{"hidden_size": 128, "num_attention_heads": 4, "num_key_value_heads": 4, "hidden_act": "swiglu", "positions": "rope", "rope_theta": 10000.0, "parallel_block": false, "init_std_qkv": 0.0407, "beta1": 0.9, "beta2": 0.98, "weight_decay": 0.097, "max_grad_norm": 0.5}
Each number is 500 + 50 x the weight over its row's rms, rounded and kept within 0 to 999. Layers, rows and columns count from 0. Numbers have three digits each. The size before them is the row's rms in percent of the matrix's.

# down: layer 2 MLP down (transposed), 256x128, rms 0.0573, rows 184-218, columns 0-127
# gate: layer 2 MLP gate, 256x128, rms 0.0639, rows 185-219, columns 0-127
# up: layer 2 MLP up, 256x128, rms 0.0619, rows 185-219, columns 0-127
down184 142:441582518492433583441513486550503468473486499530481452473561497507503519498546475522490508487497485516534559529442337476555455493432447458524488567520582555521533588518496387460402495489499483561529594511424461511477509413371454575602448523385505451500512523544487503543458462537511430486526495540494507488474513502477474550506505304544539568512505613539503560460464487482490453475549
gate185 079:399581565489458477464504479481516505474518471475447500522582432642518469523529525536457548458452482483543499421485568584576542542529542479471594535501554462462506487534541467547533472413526483442421470531539473503611519454498465472501481437518571634617488547524550503541408443541536484563547484519538451371539500432431517444491512497451517600529498457485524564498588524511533569425539
up185 090:466528570484436591466470520507521510476506502437554545475457463469503646485474481445447558536517551478461491445427529451575511567495480436546392566529469545473481418470539367416490532475512412509520490453522508551466527456448507543466651408449589558481464537493440541452490509600461539538535458572429480515500500487510520517458530525482566496368531518528407489592509488563501457497506
down185 092:398503471458518485469429531473531599565477529471534538517470530533566430621508546499453482560510539487429495459523467480423577511418553528419524526506512403495474564497534512538316574461450521494545501441443515479493509457474604540460540516634486438490501359521444461475512534482557467459489499478423512496555491443533463569572513440484471558516561535505476572503487495440420519531549
gate186 107:418528551441494482460483511445426480483492483433593525533521404465536597439528507488539533505432439512548509459461562604578487510559410482467443478487562509444518460480453486441483464518464471518464598585549585440550376537473426507495586455480499582660508497502587585393477493461502495557552453538546519473489513525487465541488418562450511506533586576480480499510486479543474526455491
up186 110:486524561508471499403516521510511475398493423492648590493488424443523597478430434565532456527446492499503528439417562566663495534553449519564555561548545447470443564479534434509534481481524459489476487515517534526550526495460487535436556428540471545548574474431573541588504467532524527510527444551510525498473506482382439530472399524505575544482513599444509539495453475513430488479526
down186 105:439382561477545475555389481495511509517521469521471495479476504552472501460414480525424542497579550539497552534466339494524436418536463531580489483467469512537453481487553574507339498512433570504503495549468558479552498488472530620559499482555502501496513429487451427427535492534454459612541475469457459462491501422450533555452527415492487589490509599528492518445473539534412540563523
gate187 133:495532491440343462517456540603532537562430448444547543545553521461560464529573470539479571571457540476490437490431574574466499558503543405469470430575593505521475564469613542517415497435474506555466523480525496500556510396474536489514593512548488476490467590546504503536543522538469491631527479441452458491480495446497531516503482534547475565519555591486478530406547557451531449479430
up187 134:494516526528636537555530448398355484423591541463461500525463483572446488494420544525517446482490509553527539468528517411482539502523551535537601535438474481525515417582444492434568501485506525403470448437462466479376500574555462520510428525458470487463522461412490493457415452420497519424494540563530558458528491563536484468506523508435504437498480394548437444588463502511471530500543
down187 146:473477474518563513504508601445458504521548556501518480542455489496540510517513540527512557536565550553509582486562730501501535502517490563521544486421519569466595481486461537492554472516517461512464483522501496470514526544545462411424418497555493417493526475469505497444471433520449586518513517481499524458458451456451467511482450695503485444519468453449475425524465519493326491467451
gate188 150:479593570562483451457504470447462474478473495445508524529502595425409509497472521484485467499445497581488649431565570422360459498408551540497520488503491452480424468467575487475574491479492463474565527505452491470503518429559479525438467610388558517503555531448473522555485451548510467460496561455471496443509438512517519484494574597452497405470582417521550545516441408512511532475437
up188 158:487451383394489517551499563539559578535562495470497487514552416539567476504569510515545510495485478432527383544400493539613592572581521426473543552532599550528517524541402515515464521511453497486399450516477431511467510548484555514561548440540459526446429481481492525440542570448433524565498460527487482592498568487475536597489430474521450558481417564475434457500539564501479466474490
down188 156:462454526530500472465524510486503487492499539495535526498513540483499442465469478502541459547485524489484545482537805473476544487462505514506517450474440517479500479434513508512672516495542538450423464502471509546496495501527489436473476511554499535497530513475471569497526513499470518428499525477512495586525510504522574492464550749452447463546525434459546519517495559548498458530503
gate189 140:557412421492516381488499497640522514530514564409475527523517590540460441566472542492508499468433478510511487505584488490508529463431531546492559418458522440551485582470479565429526469463374495490504381438514465486509514426556556490519531457508448444514494447514445420494397530489524497506545534417425565548490557549595572521487449473525481638486496461469523480526442413523520462502544
up189 144:564440448505481422470554473613517488525487502485500593451491528497468507592501484449480464478470489552529468591609418446491528487419492540454484449539522399525525583398478529489561476537442507502519483416552513527540474477487576442509520456493386444478457492497509425455465557563543498470524550471458526544437512604535531429438472426521518535492362516503519549530441418554538442574620
down189 141:489427484452566484540464483549542502444589506548442556408440522535506545540477494494557439577486474570510458487569360467447473464420513535515449499483501473498477567459491536484619454511503501434527430504507572510500410502381486499481515446502421375459457525549476434491495490471581448462465477540482479433407500536574484456510407452505513610453506533471488573513457407515513508628537
gate190 096:555484548511516490472528502537524491486494460517528516463550541410448483534467573505584546494519454522479497535591481465466527467491532580462479454549440467497430520419457452513515489525446355502482307455460542470480523489489455486525533476464483573498480521522469430424491487466470503499597414487442496555556397591592504565550467534469441456594533495438462523575488511626395437451466
up190 084:423469583472513502495526476531456487491475518423535530483507486354429516420453593422488483429473432451510478510471463374509434480502457485593441569516535525429493556586446454512458502566459512482512502545484590464513578581446490558490488533605487507467528511476506574463600463439508513523491475482534521474419460541534499394502482570519487470429572557469514520515401434570369496523464
down190 091:487492565512531474519505477537394519427495510496491383430507453530523483521462508462513516549450476460606449493546497472528503429523528480483513473448627499443495540446499479586460477605542466525519427417647551403431576595513512538551591467547525450531479514569494513441534473456616456467488478473521562494443521502522574439529522485510461543598557460513432481507406449467520417562456
gate191 121:494480460524498506484501484579478483472580561446444495540585524558526437484524441462470509477489476480602536504609463508441510519468513572440528492516527451417507493569488457426493502508468509509512510505485520397423475479549542430545520599397574441497541522514488491468560440509442500539478554513546549378397504570460492628584509462415521574504500444496443503442621551406501522405566
up191 117:531528475466467434479517633409546568479426431515588532539494551523449580474529471546507488510498442515575513563491545598469557477547518549450519431454532413471493525473459599444457535511401451511446479524568584429464472442480531510526528515431483637520497469524558481465538509540453562546404629473501528506491458525465472502538417561525532605487488513559493484499537584415502465461556
down191 127:396518402494502476586502481489476560525506557584542475627626525453572392553442505465584491519513451548576487539467543545482500564345477504492484528448510546458558485457541537499602423455463534529475533519529554443532557576525492387535484520425527478456441558510517491459488583461469507516507518387473542420452544473533507532500473535514493463535536478488487554522448502389535538467543
gate192 068:535489550507500474475526403499482511493410442534426560519487441512514507490538491511444488559496567555562475499466510569493503586495475476602564525466557427531379498534496537480473598460464505437539441551509553478464547540445499531491700478649385470477496501518486548484531529440541560456442459522471570430503484497551506522518509516455503534427487485582578524524499512412522372523530
up192 069:458506482538472472451529463409574508407509630442550526429519424523414544503498389423469506500545571519544501477411510474503540476512465478466533447513484511446466436445512524531506376496487399452494534561517511491453536521468533514418470482466491569515492544535441480429515511564549612521530548550433463478578580571466524583531490523391437478424566476398446521431475525525474568432491
down192 064:459559513452511591527442524462504489578484599556480577500502575511538426483428515465558489560433507524452447443523535560474555474535483498409509480490589502464428468564539529460444453487514590519529402458516520507538494565545482514415545403592455509489386504493482485502429517464583508501500452404515490509489503483464595439535432590414553479505465464555486651520397485470548473535479
gate193 078:519443528494531472446465445521507487409486514520533434502477444424534567433563479533468626515419530462546491480534486457391463418467430466508476441496456493576522511614492524498482477472573547488579501518402511482526470513477454527491649541516451395547456451546476508655461478528521517471491467437513443482550516510636484549497452536504491479462541536488578466494457557409410562529496
up193 083:590484477500487504440464486507473498542559409506536413522534520643504452509532455508584530468529536443530473510545472579467470463447532491569556534504456534555531474493451505477536406509557565441652422466518455501540536446617571473511618558538570432369480483520503464545436528476516503497434598472476457476529532550513498487512444467564498514498492508560582505510532461387549533585499
down193 082:565425518533524505416562510436554528510398503538484462488465493502404527452466558487446476487523536517482628511502491513557526553488574507452494609545508509497565495497528429451477503476451524509503507576489359467467539376413539521420487561412505429449570488514513514515477489522637430528595506577545457449542519507529457531390589565501515516497487505489578543520558454491450471589493
gate194 046:472470495474477463386535560498489509513537426488493516538500534486508487429499459508430526468470578467502513491558514466519470534515544549465545515558546564571579544500524539453481495514440555640447320580514491576453446469491462530527482571626461493632570485508494469382494477466480496488503411458492407550550580523540492466459445485552449476590415467513474518547552493574502446471471
up194 044:493548498522467433481508464400538477520557532484606577478513495537443518542472617439547543479561498530498534451460444410421516392478472443439525513526517427506405446522521417508487574566506391495590477530438505470536512488510440511496512519367532647459496481484556588584501510554514499475486486559521474535534517487519507544477525611404451523443524536544496445536502506563473613504504
down194 037:478552584427502505469382483445479457458431499580515431482521468514428588572500419451482505503566505513504523532483610530513494473539536488505451380450490551480553514456532502537475537558509541471444502588583498432441459600480553437490521484533523476547474426480346519485574539481522466515541498525440481554540547504418486490563462516568575410517488636467551494516501531609509563491459
gate195 130:513544466402477444429442567410458479504466500515487515527525561511554465507542494412587519414451577456498510458580556634440479475531489489396478437469439541448523447431549525521443490497453462505391437529604505407509554478483522484469486521442570391473473547516641473536447552490517519564480454575381531518538450540539501510509484494536425553495485485468564436460532539510488523499546
up195 128:509447428474464413442536581436512473492513481458484522496502565479507483349532538475488473483478480481402495535529497510405469470486569498500383503370453484517535479451498445552464445546548487529491443487543652413530421566557476565532532460505520450538508524495441533451501614503531600468577394486467441477454545598508510538482495476486522510566542528589510466485420572431503517518506
down195 128:541480375505441549469541508535526448450466424485467534427574524541420493479492526420502408445475463536430499468473415516389535507422515509428427546382432462458528525548602523570599489510499488483454424491560507509547443497471488569453477484475447437496524462531530547580505475429432484444474540507517527489527529523566553488562444456485531609517431473509532456474521498580601506441607
gate196 041:524501524472521530442472537529487520450497507462661529482452506455537423529465669470502511419433490485507485451411497476584463511502484497551478483541408467462491477605554435525437562487500492582463502512494528556491595574549484498493452556533537472512497414537490564591527486574377492503553452524473448523445441507438489452522479511453490422554470474555382519549513420465456494382506
up196 048:490494500497488455575509503553540496509550535524483582539462443458538499472470481476519468523472562395503470515418573561516531534482538488601520478497522467436455467512531556500468575493480529487531674590542560531494397525493520465483400520518489519644492559464535482609460449539463561515439624517504554427508458499442465513487494495579518540379458485539437462461540512361561501498520
down196 041:502521507462534569531381522520543501478538479511515519443507416520477445499460498508532477478525464478444508446587382459529525507508483503435540648475502511537487517471496429455405440426510453473514471539429506476544454362525512457451539582465404535459429460598412522514527491498335509556529553425548451443397471514492518490419442469456450498484473471550565498483503439571487448495468
gate197 036:395438520504448515510415580474451530487538493498449558476532509491599526480488604463466563571494504438457482453536489577446522501527473470513529497455555446491567459543505473468528541479538466449502498421470471476509452462478503505495588439497472507615484523431491522330500456521338513447505371498513631523535569479479547433502562407441588469530463508455490489466522473569541518534494
up197 041:528490509517481439516487454475542464427469439494464445501483442478514512533445638490474519476537531543489530519458423555483490466503547455465526507520526545492482486546491524514464595467497573485429494552508551526431318461573493470532526444474486551303587429496574473478460480530525538493548607529493664598543446506550541528524490466448431494528564506517523496551519512455466446480555
down197 031:487591396464398568521522558523517585443451426469547530494535490488464497480428571479480474521367434505553496533585586450473427419451509539558464541443530474531533556459505499469439452518511446531500496464569491415568528517518431456459469458386452500517451548485488387471497441480526483415493414510518539512540514529539458554505481462545499470506568354516585422439506542531547459493449
gate198 044:447451507484464569527454504532550516515536450550508514500477561528482489565456528499553515447473582445492482489461540492538551560515548471501518460504509439490461431508505435495518505498490493483475547406493421495507412473542522454511446517531510547388511642498427490386522499505490497495465517613478546471470386513469504486516505464528591515300357491432539523501575491598602436464551
up198 041:503533455507471510448439484492466523510446616530487499467531586518452399495531434468543493439523574521465503453474470490473497602469508461543410485499429473511524350508473454464474425501501484496484438566530496476523317510553522450534581532450530460450405503450491461522443505563431450556486474485475583460475541534516526537481365420604510494600569522549538479531514480479461558566479
down198 034:510536517426529496523597463520374473547503449517535493460471563510498501524469570524466487486585550599487507471523612502581427525519394484527426486487515561529527488478520476552481409551511471525495580438546558513507482538487517472430523352607460533531539465481478504520443506463343489458415523488417506502487471516599459516545463537499439548451546604417463466476493562505481484401518
gate199 037:506511515502496550489496494538479506492515524487465528493515510438588475428550478557526513517511544525507500476514517524466480568490427490450456470540534580518445497423468502474400558530527562436519419388559518522507218545465479403497496538610485528487479448523529497578460487424586478526523544606494580528482399490591451502466507498525472517504538476588545452494532499524479539460495
up199 037:477564486470517467532518476508552508465448525485480471493467459500450501565504434489478468483488481470488476522457530554573503447503410470487547441483400486474417464485503529524527475405523551567492539438543433500515549464524486488535510514476512587551507516488532481375527486484231476545469535580510635491431428465450517491480525535507604527378430490490510546503533529402522435495484
down199 026:483514521465509498462585418457446534543473455494461466489492507419531431458483469602560563469528589518569429607482574382560465540470444532565560493525491454453487520436511480479529475484450487522548564460605548516486557470479479487423606492485515503486540434541498452499491575558612466499467496542488436488449525441502448475544544549607455566538493594494531411540602567522534440442419
gate200 086:503534545489498460568537505500539530491549567516599589448465460443517585478528528504514493577460556455567512500471589607594492533526518547513436547454572485465557504488497499539480490473465514510504439572513544469483508506454574425532533428542447445634440550442476517357504499473449540536441467479532468499460567554437421467540422585410517487395526511579499510405479456395457480493484
up200 087:456448482471478546456466470455517480492490529448401417558522536533442419505499482450454485419499420536483535534532398459402586498500567514423520401467459471539483566471535531487484440594478511438432550383562455457500465456533475492453548560460495502368577554568493478542504536531469502496538519511441552524636429481590489489521556385493462575507488433516511522511487569503437483432528
down200 087:511489477507501651419536470536497475495477426535508537509468530583584492488538478506535542485509516426480504522524693539457551491474441450501507525515444636577486459513493581459565505607397516481458571433545482588418486526507475447501471546444489456461516487483491465522507520486457490471523419455550537522468510557453460530504475647500459464461546510576617472482433467462568514469493
gate201 061:517468459486554411433532502547591492499475455562443501494497472518498418569502618461588479572486510441482482529424546593444503490492519479543470527459459501526492468467509478512504482429488492561536499621530539530445400460487573540506472548476490501349496572508514501486496480519477500473385584496456507418476504544533482555470519519564479532558500455474523510561472474269556531429477
up201 058:469409522504478447494456491543505523525473492515584485513482530631466480446529595554503529586547457560553469509495510500520446475491404504568490496484480488482486477559425496470540463400495496487433522584567426472579495545517554570529516513445578444549479523558549511488499520585508453540452536472573559445428676482376490484429450473495491486439499482501479518435507480420408638515480
down201 056:480492545582524439570467505497450518546460526469482442470634473527537547555404605477512497485490545376589517512459475487467553469498513523435517521530499370488473585496462514488346481495567486423523478519519559444504474470541470459513481568530490538434576446426525402495535522397568570530525534570566510529481444458540512506516519560469569459540596438482475472518460543533518401525446
gate202 147:569455573501450447575511425569520539490542484452528499509639498410495416568575513507485461473572486500554493472552491522536577480546459501403533421437594415515481515434514514493443534440520500508445412518578440483467473515474508547524610422444557498451476602526483492536482552527528455610531551404554549562601508440567530570515544471450469434475488506523526444447519474473519431513508
up202 135:519505419459566500453528612449428426477540570524479493514450519605484532437464492500544507514446565461489505530458504511442478554480583471546510580577375579502493464560449523468575454566443489488579506482516570490578496438562503437496485582522445524533521485498522428485455460478439616458534482596422486448401519561460451460567484533569537575516569486571496569583461495521426539477504
down202 148:529475479498568496471526531501473509510492515470508468485506489571498576427477513509451501546456534484495592507461702518426472541504561499502467542552473527500506464535456542481667451537471541468497477476473522510536494454535466433512483513503488491552513457463519501458458507509355536492480503530460479508421457556489490449565512769514545518513577465490522516497456522580401498488534
gate203 157:522475572478449461455500511441557574485445368566459439527473498373485538545604506434497543491512527485509497645437570579482536533549492499484544380429497511510480507420513587542461523458370502542553485559569497469465469433504435451522520582458535543512527462510569391510514528455476499549442506400440479540457494484475547497554447491547486559538508480465570555468548539497513451540442
up203 161:535466519597525543455454491505578502549470536543527530485483608449530491459593528530429524486614447455516479467483513580487532442569433417548476438541476453590479551421444471601487501450532467531496500496670486577525428497548533440497504462534457459533450493564529479447531482491505553586472442515429504580530539448512533519472420545489482526498415621389424516491472537483476488536555
down203 165:565514455443486477511483440549475478503502445544486523497501431544504470482556533497523457433421506473488528523540388473506463536551465450480512511551553446551438579535418587486416523524519573502402485521546439512483580521581636595418547491455475487442567587487442446583480557523555431564498484567490505546493483460567419500466431476503543493450456622432419486537480477523546592416483
gate204 132:512502501487552430548453495545463471455492461547461525561533521486533536552562520481642545428474524457457487484502454453413441535451535494573434536524444471499435467459576629538476485428540524563485429519476348465393539486514545430548459452385591492529505493512579452496451499522530480566502512517461503496487408597528482474408559512503451516491539495411572500565474413547522540525443
up204 129:510549589498455542486563527550429490504478490502643453516422433465494496536443476527529531432479441518613498474501522632541524553570492422516591564513596577519567470475513496404460413522391578544473465506548472527515442499492531527481511454521481511477494503507527474475433427504449463491555550465472571569561500503492590515515527422478532453485548427424535537537577594499469401495577
down204 136:558568502537398522422401528463483443585535509437525457503508519455501541526526427502508497543460513530579543511469630554510548547567434503508563502526576541513522575461539352475577477515472527506559520559429491518559557518568497543467491486458592564519447442460535573516395555515410490460458486469497624507541512509531433470441483507613448457521494458560481488501475559467498477390517
gate205 071:401503470546483497497538559557513506385448459448455593518512485548555455628443536540556493484525567493523467496516494544427495527542604441518426464519548454465418450602502548529568551539504460430481544384430470561507598479494519478518513483583505557394534549460461514595466450579464519450462447528456499528521533525443457580435447447547527493548423511430453494573479521572479509497468
up205 072:527491535519477466573531440478461489578432521487445368570498451499442528522522459456481534492514442538474511581510500434444552538492574460459496548522587543538427539427487532473557461518468480447360568601476477529426456488449434473455441487406458534510492552438504503548515494579574569468570496454514512534516525549568524547520502510348478512427497461499488517525493495564460628618534
down205 067:463509449484456505519511560419518504561429495516464582520570512434487482458441578532482503493469506444435423601527475587506555576480570498492526444553520482476508580539488601552568500517477550444488393464507389512599442570485460535481504601589523504454552562493483447506494563569505460488519483532448572520500619346457443538453492537561540482463420542541511488505510544480417510477545
gate206 055:512540503493490479596472484490445473527513559480440533494487460563487479592475481529602483455441423459479470505512531574499526548499378505550492481504472524498601472517419469526529372481511541426421544547556486432533393470546532425489529540510572557466564544491501518577485518464511434501430455518456535514435492553534425443444375480447543568437573489373449531476574437489536579532438
up206 058:449445476509526567536491484466513485526513541531443497534455482514474478458531560460453452461472549482518547486500523580464534604531466458506478504567461508530463512500487589451476463518474503451417586584553479486505633471445516500481573396443508532311505437489483385464473468521500549516498529522500430488521532505601481503546499494401404495393543550538603526420507549400477573536442
down206 052:515502468490463563541487536392511522507488488461474503496524520554398566540510494571499498514504456399539403525486567546526493504538509454586480460441492569495551559482415504556446453601513507495560584497608471456502505517612453533510568458466578537436602457448465544514482468526534427546432524525481538540463485574549391453421512452496605418466487452462370545438529504456486483442458
gate207 153:581493430540508454505490422501511527493580509467574581516493476477571587561493532417575502447482559428520448524556460475569530517435615547581495464511487536461452517465396551509527536451435499442479386419504434499501503529627536513537504469424497500441498534473456491485462390532465464483473568482494531568544435528614565396445490508530545530427533453495537487551434471547519415518551
up207 151:444556569513567562481492502480461447495436523486548445469461568452464442404507452597453500538514459577403547469414516504505360523512462462537508484535480458544554449601629468483445445546534509511502575563484551507492505505428462530406487617645503463512489492474526596517565536411492538559436464534488533516509532511472499567515469499515448489544508474570456518473559575430442528465455
down207 138:467476587509458497454516535507478545493426526471468431492544491438417497527516484482395529496508484473512547482458686480535448467515437467427584582488524503538512469538470451490499493544587495552477558491515519483452494426478499544490496582506510558522535514456481537560514540404471503647504524482479514518492586475493413533457585496449391524499440564494453560463511454430322548438452
gate208 101:476538523510489470458502396486520523618432582464521548564545527573497428565499474457548562492415539461528531503535511559576522506511470476491554499497576445531474632478477504529506428531474515431354485505608525467577407460577509515547516465554445432534476492516593512524432495559446496482442545538417579552571422409517446473566455467469459543512506476586529519526537478439474515443471
up208 099:521556548461519420448486476467518494565493487511515539514536534529440433516526495465549473455428445467539564514575495579582483499520501501518545481487516491521443526468534522505563443445489571482361570492583496436569467447522448449499513509522515527550490553597678482498473478556479547483422568549416657445522454471490439503553469469428411571527546524530545547482553514374505514489436
down208 102:483496555569459522460441518506501481483543507525460541490489553515462464529525442546548480481510497414528513514507210459477434474573445523522577467570413556544424531490418469491597477547439590484491505507506500533475476558552457541552496527431493496503546480481581515492489462459475475468534455500469562529460480584460493444430475546530555355447507507535525526512470551527513485568438
gate209 143:528495479420459431505478532466470523501531526497521474533556485444580506541551487444552622421517558495547486521613573624544522513552528523437487446469442521529398460399515621480425509486441496566434489530589475330546485450574499495526457502413521513462456512455532396484460496545413543564500536480456474505539491523559509496511477469490451521483516435411570493441535543539511438517501
up209 135:508487417515494470507525529547528488497518557581542538433508532535593487476633482500476463504523476443481556471579503539445462485588458494539413458408391495514443551478539563506479484498546477498556539562612442411608463520530479605565466596551497460514492466486500482483514618522436567484517518624488480464487455560576525556567439508450615471494465479457500468484435519431512489439529
down209 138:511479433499427576521488458593424461469469560519433491444511545551475539467491544491522479360579440451477552553574460480436471422587497547524495593527463437482430565487547558575538532498511570393483472495554474505561481555456527597502511458472484411465587490486574540561535555456481516445400505534490527521503526480494443468535435550445518482538468546443542485443445472541459398379527
gate210 053:522549472502519459483544496517516507482453561461510493466461478492485439465550419488521470510471530485499470469468515476579480548478392502544454563486487449496475544516523466484470454470514512506550629448508545526490451567455398566472461545687468529608521461504526562532533484505488443518463429434493501511363514505488461477424369527479477482696490470574508403517541459426496537490460
up210 058:534476536494529464501506580450459499476437503516460473495488527496575540509492450467531556480463489474493514464595479523485542564500488485533428492514553514545450423515519455524436657551517541488498385388504545446553581495533462611463526489489508397557435380508589479600446480455531448490466502424513337522486491487632508449515480490547534521603471550464538519525449547493527513555537
down210 044:461456516529457544502421506575501524562480540541449522561533490453530506530531444540443495436655455484437451619507467464384532503514468518520557483540485541415532472480437555515493505516350567575538451435444489527455453593483531501499493510505536551537529543549495488474565424620514601469558475485450532523597471459517555478460490503496523533487579469456526494500527382449498525621472
gate211 182:500562491462433474497504626544522534487487464518490497551519516498454488616523498443497567549424575491558479455541581537434524492535509579451488448526488508587538477464463605521465517505359506448476529514611481452557454401584485431510474553516536513432537483566507408486386517502464544555515560491343474518476531466501499509527508505461460643482539455481537558499559528569482473473511
up211 161:418542490532430531514440575480543555497489528598515501493405492533569511575459467486490573513423531547462482440581523483414498433498554528541409473552383495607525580470505552561505484527482567438477489479541482526562489484525467496543456490561523533499527562470525531467405556516434480577475527571397490445552495483563424491562482543516441477589555465512469621469511551523406399540555
down211 157:540493503361436500537423510542534526533512436546451549456531458527517504423463561547570402421433377483501528633510394493593420498576439460380450499538533509483454594504480482503573540538513521463505555535416450499522567541479495586528584489540445541514463527412513534507581532445530453465505513433488492496484495515507498497445452582544503507443431530465520493490551558593478512510506
gate212 106:594531500436480540461509544463550465501600516563584512443449552561507517507523451493426473451519504559468488448475491567523498459437459440411428413484438434516580567448435462505511476540591500441498442454518487469482487456499580597544512473508488512478498397569495476479413434496479466529442618441495590554542461474445435453473482482586485515557564473556540475467510483357579576516464
up212 109:434441510554552462558494411596496537480426406480528552526520440517547516542464517496625486488471492454547547534539459472510478514517488543593498601461600477472461544585497540555527538490513503494571636512512565531529484552528442437463573492505535468562498506522597486575498578476501521456512381602439531427516481448503529480531541476440606570434431493556506514498512490576421482472573
down212 108:519478538485514624523486529485430349567485563393459500535471562491474568597432517511468552548503498554530462498462643462501487518436496572475539449462517519410444433457575469400537491559451537475556467486493486508465564450505536495453461556464506505446485477473477509531565546444520500530582541561551498453513441549498581535437453565466402516505416464540432467512539465378544551520485
gate213 086:611569474528507437403487511441464490481401493439509547536503466428516420545454504545538559496535356554529446442469444442431495467446505502566567480492455503431532520513453486588527531482499559429550463462501520556473592534436502590549462507467538537602512473506593539537418466453611540426545497511539571500477516538549524562476525481502538465506554557467423525563429505526488493384560
up213 083:442453511517507492562597478476471535527509470521547496504529596473510513403543467508379475534520454454488500520511472336604532473533556592481444482510503445547521597472533487481518538546534408544446538502476483439557481543530407518452537483514449497484443567513392561353572512549449491527566445490516497483518519482460454505526555559495516480610433425508569449431403524484468514561479
down213 087:423412498500477534565570540437433467478516508455527524508485532440469540554539477508512492605526509497490513513528606502474493476579428525573498432532515503520550503541510519552392510565574530575551485515571566529479432601601458463484500485473468594524556465449332499458443454518537508453482486466520586487524527458515472472465459478469645548459485362428459499505536552487584497540488
gate214 094:493462519543508474536508532486450462399541568548441653540388518526489423509420523507459452537529447511502527532565499528518526588498423553524547395456509511540524518522456523387483567503494352510445499532491475522446455481535556495519543552508482428525637505433454481503514537520445477450418530508521580486562531597421464438534567494406442486577444518516557530522450475569510487491510
up214 089:574571537434531586469582580460466523530479474509528465483519559449431575482575442468534571534448466493519471540441512467439492514504507532467423488428366480443523471565509453524441484512494550562548494503524495485482547515474507508447480593575499505469538528522526481549578521509441508586462467533365414493338423515465494489406457587531498548449514496590480479409460544398501474472475
down214 098:311479472542563471469482535453532454486541573479580547499408428492514474564568476522507632424520483564451531503474612492512573563464473501468490493499571503500516507390512531557691527456436526541434492525524446459422489548557494517462472443535433449478503498546582462460507575461491542433515567485515535524503479522504506524505456530586434490487500506478453547535438504454426472505488
gate215 086:511424539515497542541458499575463473532516551500481544483501447515614503500494428462483488468533523464475450510508528516441581500511586488501494527472477484498547612545411539509451531448516493623435429497504439496452411463544553457477459477470484442410491607407481468445423498642515499499446518530497587486528389589562470481551556453602536445475495465419433513541492488561531420522596
up215 083:416477520469556639568521576540497511453496464440500513484548474361515528545492525484427384409557517523471503537533456564541600552547459503508353519503403479436544433519518442474515510457511549458508528523480478468518452450491486523487510478535512464563449417526454502528495481506462504531515486481465541467530422513524542473471564503486468475653622497461569463466572566387539460467453
down215 085:430550485503475458480515484432566482494493508511506538578538448442427482576494477517513529509552479480519608449441366447536662558588432507536503455512414463558509592474452399530395465481491568520531554520457500454513438547536494493501529467467504526492492471460444481502591457509305498529542459500559563459450589473470484536458463501506489512502517458428595479563526482483463458498503
gate216 054:484502541498480478504587419431485499523556416571531491477469473494427540546457542447388397565489332429533491463478509526490478444550426421520501543464598481476530463467495527453463489486462450562414503351484498445451342527481552562521579517480416504411454505513555468489479457528485518493501532464556423479532526477435543598516464537462515464483434485518546496493482532500504431507536
up216 055:497547511544496530462516551464518502492544569492486589520424523484489503507473478481536423455453475392462527589523505540527540503537584512442549585489379550451443480423521528508464434510493546513501644577544506468521583457534523611499552544435484493424463520427413486445515438456585492499495598547510453529466506497496485450496616441421525469442442391486572471455476474583516442513431
down216 050:505523475513522527446591489609533477490399521491485468542521505499553496404452514602467499497450579426445599479511615534545445580517532456422535478458448485468567560550510517472477519550538366476491529498562516608489565424489494455540584571526491501524479473576491498455477480579540497460547447510511392505490470446492566438577484512465407508507470502504485484505550540629458571586542
gate217 039:459507517501478527513535504418445518492530484475504501498500474475493550462488451512487524432512372519511477485488479472428429525478455483466487478473487473514498532470488463513459358483543501506557516436485501536505846491552457608503436507514510602553504543496514562557512505493529537493526519522532481562509511506519478469442528563448482495456520559564423492432511541516444513425497
up217 033:400501514534504569541471495488527525481439454581485573458486540394537455483517536500484476569476518496488484513463557522473583472544570496505512483552504463444381463495534481533372520547502532559575496645494496471481406482473570494493439434302489510547457539498506484416488483520420508463578487509505490525595501561558518547550498453479527473553476579449603510533564497483398506521466
down217 030:569504543605451474552527465523556531494424510426454482541517570508540425539460553540532509487438444500583390505578487477462526502397473484509460519502455572534542487509502525494735460488494517471508372452541500462541422526473468543489504589477426471400524457479472505413553465436569492457507477509497416528473487443469500485448534540463546553440535499514536485545537511582528563460456
gate218 045:534534498478538494502507463508514543458409511431457516459453469438506451579473460503473574524500508610492496504535457552396436420499438442436481515455501529558355508561447510529453295498505606536486498430566515506480472478477529535521476491506516460569492484529519495541430530487473469474592478488537628436508546512636524542474457571452548457434582545476490488494443481535432473490513
up218 049:474418550534499506601507449491476498516480474540459500513493487416477539452457456424432459549482549498486493478494471437567456497515450495550477508506579475500442453533549571513508662515477528541431492392496508467467611485465429520511588365449449486586452493445468496427499499506405492498563460509510631584564487445537547531570600600417587477437490505505494509512533528519461517463505
down218 041:453456489525484480594560440443506559580451538484594544543510530391494518610546547438487524457454436563529412466575486553524450565463467424509487445520525511497430499481504469581533442480480493590439478534576656471569512530503469570545535569421489443503499483528471520451499449430429493484530392412437527444483539491519558578465500471503552512516529490485455512540488462471589497387537
gate219 109:564574522446423504560505555441467565465441614523568480527537619475484603476557478479590606554530526477522519563508515473552428512501497521421441524469521450464420419485542488515449471514413503521384515505554550403530549502492481529488451461457453517547549464433536576504570457470436548606531531499419503465469560477455546446530542549452429569456525480572528507462421525507422470497531
up219 117:414514478465447535522459514562439503629614474511509413543489455575502489571485507540446461467533515552563522494447483380538418572452558481560519442540530539535493500450556531466544468503433546524444561450463435502534545553548465442514522485536467595349540480485500503505495400493515437520481525463499538511522505509627487388476523510409421504446502456485536521584523467542485535599557